{"n_layer": 8, "d_model": 320, "n_head": 5, "activation": "gelu", "norm": "layernorm", "positions": "learned", "qk_norm": false, "init_std_o": 0.00593, "weight_decay": 0.08, "warmup_steps": 200, "decay_fraction": 1.0, "final_lr_fraction": 0.1, "train_tokens": 1107000000, "steps": 4223, "dataset": "wikipedia_en"}
Each number is 128 + 32 x the weight over its row's rms, rounded and kept within 0 to 255. Layers, rows and columns count from 0. Numbers have three digits each. The size before them is the row's rms in percent of the matrix's.

# layer 2 MLP down, 320x640, rms 0.0974, rows 214-319, columns 0-63
103:149118161117147139166071124143128088121102152121070180122120097122095185114165139081112093137175165179137074150116148151125069109131160147116120138109117127110129126147160117151085154133180103
104:167117159134114115072120099102120132081119152104116121100140176103086132115118127136081138126111135145164119128128163140107154117131122136157139105165195132212127095172147179126145167110156113
098:095180107178114172093146119075107085179090113166123127149157113091125127161145116213165140109139119086102119078114141146181154160120179178153133071110107124174140078136145088087134137093152138
103:137101116179057105191137109122142129118156118084101105112106176151099137135155111175109181153111112058160164125104123123147148120108124113165101149104148197171144127114137136152175111104162107
099:119107127189125127143159134116116122096069128152087133101156124129114129157136122121132172109087128152138158097074109119110158121091128175147088134088152084128066083121115104139163094066147180
100:129160164154113124136072115129118172162077106152123100115108141143106174168052129141115183113110162168108163105153174120112131117089118125093127089094072092187144118164069143050119149133183099
106:129097107070149137066098077145132137121132120116117180129170154138119138126162191126128138140137134070091108043155191085122122113108142110077145131123147152146067123130152197060160132121144112
104:153138096115120095164137141125168058091132170127141122071129103133175114125168140207059147103133142155107154148108092178172175136190133154100146111093104071142117110142130083184120146074140153
104:153108166145240157186180173113094158151093109121139176164068067075140120127111158114117089109130131096126130122129133185104096166116136091090109101189130132047128146075110117146133152131080173
096:122091146074133161097113108051123151104141134145124112112157114123145125127110158081137131143170106147139111159154136124140084122140162103074137229186101135141124196109185132146061113091122143
096:133103165102161222063116114110139208113119150121134089135090139098152130161124120134086173112187153120170191157116163102152092175162128117140166125131094122144084116123168120099118037062119147
099:096128120138180136124095206100181114159127157108071188121135155147113104111150129055057151099111161144204171199070136134063092167148092115180127145113151104176125130117120168177125140151112140
108:175152127169133144113156135082109101143116075134146174136136138125112085132126118135057081103096073119070128127134120124146162132129172152048100069202087113010130075163195123103165131122105113
105:128129120171152111134127167136124101157144155124197120084096128101110095132156177180088173150132157144099041123101186127121152135095102148161112124078111143172177111135170162130151120170145132
100:110097139128103162120117134085147123119153172156102128124123161147137114127142157119122105133144117075116123134163143149156055109106074134138186154165151145072103137121107086106144119068098202
101:123139083148114147086139144128077144084129140136205095145142135130149099162102162137141060136172092148075135146160080125114085129117057139130097160089120153148118170093160171113212169150126173
105:110147111072165089075105119147146128153155145094132148101172117092136124131148118147129191067098134083141093156102087109101131146145191086108123114123082136135169141182138085135141138121092111
102:139090135135133159126115129165132121138142128120154150148145169171130099155146129137068079115111158107108157091109123117134144116092195112091130147203168118077129146140104125117129166136169175
098:139081088145150124057170124098143105079106159103135061133188129146067144159123123123116152129068113158117096123085093102085163131159160143102180144103151078120086059161204186128090112113108105
099:157097154102116069120126113110122147102132139105089123117167100113189139157155005086180107148164100155156197149117126127115128096148122091152164114152115046137127132118092110139137109087073129
103:147171143125124137131094158074152151128113141100091154050076162138125121142113133072142136107144190126145157119182148140134147086173117101150108132135136136068144182158118143127129158104124118
096:135132153159147138155127107116106181126161100175171157137105124119074134137124132140097161092103141119114132122153127139198079169137155188096114085112227154113147132198163142079105130099164125
104:167119156134088122087094179076160113114117120118116140131150155161116110108116118113104156116094124126106089150142153083114155094164136166165162109083126141108140150170135127105115126151142125
095:111142150137067148194111092105148146138102153168164143095109140115148169128141188124159136140106100176110069174123104133222054089146102161078118112182089133145104149080120112176120144169128145
106:112130116178138144107102152032124089065155158137079091093053139174122147125128147133107142131097119070190143141091128108104106200168039131144142089129137114069083133128084060134126129108134117
095:104127105139139096144133084142111123053120103103128116130158143142096089133119145117127134081121127184131076145083153062125089179152110119105085209124177133147109106133160107156108097097087123
095:112197151153132140163088150098180110163127115141090131145160155182105110125131110141128108168126091158152169079151144144120179140108075130154136130194143203136154076139181110126150146088111140
093:127098150125129145079049095172128142107118148091095122099154143158142135195156156083123098179065188154148140090134065092137117127109122147130111103084174075074179111156158089113145172054103141
098:145097116100083100144126154130124105110082108150131150162073174121154133071099071137161119120126130136110063141135097151106111134130144166123106110127126191177157126188106102106114143115100165
106:092106151176166109046108176122133117119081117123109060169119177119116079177134177123130161164096143171071040154093189124089150077071113117155105127088107112109145132097095097129175126093114175
100:083108145186154087173155113159119107153145125153161123119091117099120131085138150167127145081092103099108170160118129083120155122091183141084088127133182118105106197127126142139130107118107136
104:120150128115189121156154160130146110144143114165154113194152127125149110119082173138128104123135185117078124099128089088109136133136076090151132117119083188115104181112162125108104072145101103
101:136117075080123204100140172148147126095124085139133152124159124111141124151172187081171162166093203123087037119151189093181101079115120066114155127099130180114099081135108165134102096129121099
103:086118136107078119110156088173166117142142144077101152122106158120120067154126104161129161160147105095135083138139109102083148102147100170159107131079132162105085094119159147146130164117109140
096:117105125100162113132056187101108090135103147137206106122149130106153111132113092132119157157149149118160141138142143164152147143171083154093132121131139114123137151071114097121169134213108185
096:158164189080148078124137156102106101186083124140183077153119116152064189138133100082079163116082086123134116089141124138087126106161149124107135053140133095160191133152128122096152107150120119
094:130084113131107156174135118113163151135112109117119081143155130165129165146117120150099061161134141103133201118087157149102100152190171139173156137085188137160115085113153144120136144059111166
097:164142090137092136143051100057150112169149157165120135162159076177129141144122128122116126112129140162136115126158127123112089079147135135189173190140179140133133120135123181156059119105145131
102:105105017138132109079149119121124087147130159122132120108201155155131081080128179131074115101123138179123084135077121145171130130112134103109122146185177110106127097165139145090113168118106111
104:137082139155190177121138094156075146088142156146171151137133062179106140174140119137132118180195132113154133111132126094103163171110128177145175068141140100126108143137126134144092101116175177
106:117157127066159065168134105123115189104173079147086128138141127204160175143125121137083127122143156163141170098124145109088110170149121166092132112152126124061122125102108122173138138154086127
104:153095114137135159112154133142173135122092130123147130138093125145099171159090025107143119091141119158095136130126156155072120122085161082147179108101081128111127115092073134145121090170170148
099:109097137089174161203208124093124144098104156145068165103108102137091074161113148131136201131131112114165100101151131110059143169131110195157123123152230110097156084166168132127139128061130175
093:106163140193085137127141135145094125175160096143124123151153160133169139169173114075147124137098144085079106056112134132116081107193097150157198104129134133165156116165113096104150113179136103
102:069086088120103116103088153077062165082125177089150110107114086106097162090126124173150138105171174108136071121135129139106105117138123106127157151130112085116146087147116150180148080110164148
100:190155141087148121074178069172086156094125105146149147200111123133113078116173122104153139117155220114121146113124136118115165155101104105218141104124086091140134113112098115126061096110170155
096:156124143106123151127161105132114082106108149158118120149173130099189171101171140115140096213152139132132087104129126120175121142094131168138117175169141101163150080101126115177136132173146119
100:139106095168152200119153081090113140117155187140153143145106129162111162141135143104114100076126126140106168113084095154112092101115129117141110166083170133112159106137114119136149144157102148
100:035110132152141145141161143103098113150142120180116162173134136137110102117063150147129142098144124094147122119094108066057140121158096131132079146103102185089145121125124126112172116146144110
100:108133139107119135163100138167141110081130127150077077128103170131123107186150093175129129086112118084074055091143095104137045069159135130176116145176185115182175157150132130106158159104189091
098:153114188153150131064134122188161145148139113131131163157090107138108113120149180125134082134144148101112121083108157127117154188105156100089092114124177131139147151131041124106140111117113146
102:098111139077076081085204083135139165147129109156118092070128136195095158078119151125138082215140127126107100098138083142115151115102168142114148155101182125101110145087127163073108128141137097
104:149108134137104122106115099118086125138148134115165133132098122089170149121138140071127139178128131120149157140094092098124109124083135096136121126209121136113070147092124086140168096104089169
093:151064152128088119147191106168136114128125104092148065094106134145114127105102130075021088098152081104106151117092102094108117090095165082088175115190175114082118118121104091138077168153126102
104:173141095147115140162114112183067179141161161181118072125115160105146132144174156163112121062086133141106155116141121116118134151097127087169117148082142155122127143094096091107080136099072125
101:132154183101141123182121096127104152119125161144069116106178167116128069109165146155134063124109124053091201147183100154184107149146161146188076166138135160122178145125104120161166163159194138
095:139130149109113147152105122140128143079100132117130133130157143114120150114110137156109102129086147079132114114161131116169136132112147116139165135156136183141156094093118149119124115135164194
099:127138102163131148140172144163105095108087088163092134127170158157148192120189137111136122097099103069123147151121181061115121149094086138158092102103138127132114134141096077146129098098118105
108:140083146117129100164066105163106140122174155140078095086136123132183094162143079102148143137180131075168118086130108125101096143140128140132153119131092152060144126078147141091126131129092180
102:145165138083136070085162134154107127106100105131096066144125118107138157166074136124139078168127155178090162160126159143143158109191159138137120092068076180152112144116119095156130155154134117
103:095156093216092117115123123119134172084107117107078161145149123086130083107104164114178144184132115100130105148166124155164141138136135129085128139069088112131069044134135121140072146162130128
103:067134078112148099139109113157151148116131148102180155125135103160107099112164116158147106111089126103078077166112138090076125180111168153138138108144140179149123098102137115165109109132092189
097:150135175066212111162134124147136109081128123160123070157189174130110119119194056179198074162130101132121122148152162103168137177109149114171092149117103104119131123139092145152146163087130105
096:120127039127195090120121110061135151090072122149099183166165115169100109100150144110140137114154181103115192105084143155122155113114096156125120132128085126101119173112180171147151069126108141
102:124156123163082156125174129118137126150180168128095144161133163155092111138138098053167063127107043174202155094181144142130141170129067136126145190097162121173111162080115116154106131101118126
111:093113130084100178146146098160069092139106119174126074134137125188111177149168083159116130106139133138160162104171102103069112134105082141164175181136090086067116137079068131150087088075099125
096:121121115165135133082155131129171145130156162097157104126113158114104129141129088126147178119098161114116104109176123096114140137155104118056109122153143136111120107141172110083167125115078095
103:130123144120161143125108102193165168148164110118116079156088142129149080138150104152119111113157155146150165122134131061093091127179157141194106162102106127145138179137112159126154138139191170
094:166150167151110146121144071135133126144117116119159162163172130082119117104117211048176154114125204172124100128104117107150078096135076187094120101114160122130119145111157155098085130126071085
102:116158059117103164161182148058105147122164107155064106143154136116124144123128069145107157142102136154138170098095169110184163126108119136097144162105153123158132125128131100117118182148075107
096:107090123166143192145197089166127137166076142124130118082062142156116106104129126146087155080148098139139163132156081091081129164113172165099142096128142162165125113103123147115149102117111125
097:055092073178138127079199089150157137104179132114124125082080140120173090115142094127100096174107090200112146069139148150201123089066179149106129135163139096094190105143137097135095133114124152
099:088112088133106148049071086151081136122112120110063158076134116163186101127119163133202090122146097133169129080161093092109184117158108160138145130087099129089080161119201166135136131156142113
099:144095138134136124084122157108161154168158087115139088109154119131050107078157111191171178151126145101131096118136121130104108081061174187119109127098177202149138113151165138113146128169133130
098:121176142134163098151126112122120177063114143097155131145110075132092121119175172113176120147155090074146110121119182139050142140149128111136129148164122199121099104112082093165084116088130135
099:148151172181138145102089168109099155102084149192093096095157113125118181129076167078150173153087140125175120101154132152179144141117106139171154168116172148144172074112129123091118129105155083
101:146141110146170167151046085129198091104167127167189197113169164116163115113164168124155142126105115110084088105120111112102182164077118100114141103133110184176120139145140097138171148112130151
095:094129151114114104122130125142091071148159074093179130107129155101124102078107126139132139162134077180129134102176179128125191126099126135074119109085147177145143083135133115122145148123113140
101:097119090079117100153080113131136141077120138086076129168109093113180134105137131107152135110161126119140095113136088120132105133129121143187179128199118124124056166105171119107074141154109202
091:168158169141095089119106129076114096147131115056174102164047100158133114093118104126120111152164135120137115117107155138177076078070125125179114154054061100116128114173174100111168121142073157
097:146116128165065126102178175197116129129131151132128139142056114128150125109101110102160121075149101144142150090149078149090115103173108120081144098112114122162140190131094136122122109133168105
097:110205076076116118112094135146093111067096118113074144157134123142109102111126140135135074126142124080132066131129085137093171103167161072126176146122101169108165136094123103152085139159113139
099:196126177183145124186122093110103131150179139145219158083076119184072145139171158145154126146152067143100096144127098088118118114119079159146064150126148133130134115119142145185157152145100143
098:115162192138131134168055106151111140084120161182066112109121180126108126071080130092094152156095121048059131111078106110136126130130194135172070126104145151133122111185200126093129160139198118
107:103174185092162163139137152167108085098130107095150114127163129096190144079122089160169152106148108093132107146145152113124085151147167134166134063048114113207135129072190094120162128114150172
101:093116105146174126159154095129145143150103167176198150157157114160115130120077116149172111207091100130150171126121104164114112166117110181145108180112135108104116123149164160152118150171171085
101:137123125108095158139091144185132110173071147119104110105135173141121090186133162057171141113127070129128095113149111098159070107086123099176091117180138132142127129163126137134111133155121105
101:113204113119196121074069035143105119140218146104135124139196168128118135161128117113112120161183151107122120126118126146091048194121191098110110145108163051090149158174045128093131100159219105
099:093103120119135182124090118103134130075162146148194147121098165141127098095102165067145141117134093143162173143170107134125118200160145083161152148097150154129117127109148168095179120121121104
100:105108141159142146062135137145129151135087111113102150166103138137145113130146116136153131126080176130143164168162143133093137125106166177125144101127080133111057125094165096065098173187150089
097:082078176110142122170186166155086111129150124097122163078170131094120147124116116078173190134152094140156146150132110151140100107137198169110097164183181117106095125067124160081130127142109158
105:102166104141126116121119151107148163159056201123112082133087154130119125134124135154146168148134136075110146200119113117143137118162111141154084122075118117071133151170128163064155127150147099
096:145177140131118123070129179119099130176124139176137092125090139101107081155084140109154111129174106165128085125173104096153059112115159093109119207105155130167135142187217179103142170135114100
097:156142082087079078157151150137149094189077114121217103163172159098136117135127063129142101136122151117125111163110071203161112123089179067159119114171105079155151095143097106156141102118095150
098:079104165127156185124121170171115147099129120092086134162047147152150126115074154143131167185085166163159147134134140084134080167096111102119102164055117127117115076126141093141174133086119195
097:163125112078108111162090136114101096086160107099188100119165121113129162170156121169139100100144138157092066174136094124099151133103132171136093116108088116149145115142080110149120111109124047
099:127159063128127164128086067191167083155095151144162119146173120166160078137095132118176195195085100206090129115127116107106094125153099106136104141116169163129139136102128168101136090141134091
096:085156124114132100115099144096161128099148188127204136116134138147164122113124133117158125169121121097114096156190089150096153136127150099111063175149137086126136171112131099136185179131056140
093:146155126133232124151135128144154150130104120129144117133143152162103162084127149101192111100101121119065111112140128192118083105168051105094142113032124166070103130137172131144078129166056085
103:120141116125134182126119100100029133140119081110137152097160092125119131095136163181075097211127113096138138154140146124109167127094104204110095145103144081100118108116102130132153113091156169
109:148130142160126138135169117142190119134137089118174103122128149129157109131149054129134130170167118143144119164160116160168095154110152123166082145094128124203045137126127097158145184155166154
100:157080172097103120145152151139094135143136121124055157137119120061145151152109114149122154074128123061119120149130119134106060137166110081131169116132121180101138142129126085153073095118135146
100:065112173172151133126139105097152174081151140145142135192155123144142127100176086135120177176081155160145165172109117169142151065139119103157188107121167157141085178179086172124080084068158108
098:140181175126085108174126055120126143139159088166089091088095147150186138147157144119165097124112133110123082118160153089108163134103097115114086146121105139190189085131165104111116106091066114
093:114161102090177115120105129196140116135123097127088160128115159102118151108195134136149107160158104149129142147084100132141056138138161062104098113116155187153133125155141061104068090163174163
101:112136115152051118183141155186103116136127081167134167107129146110163114160138175142137150130062162099105114127121152132139142142080115134161093088120083091118133079140179128184104152187109095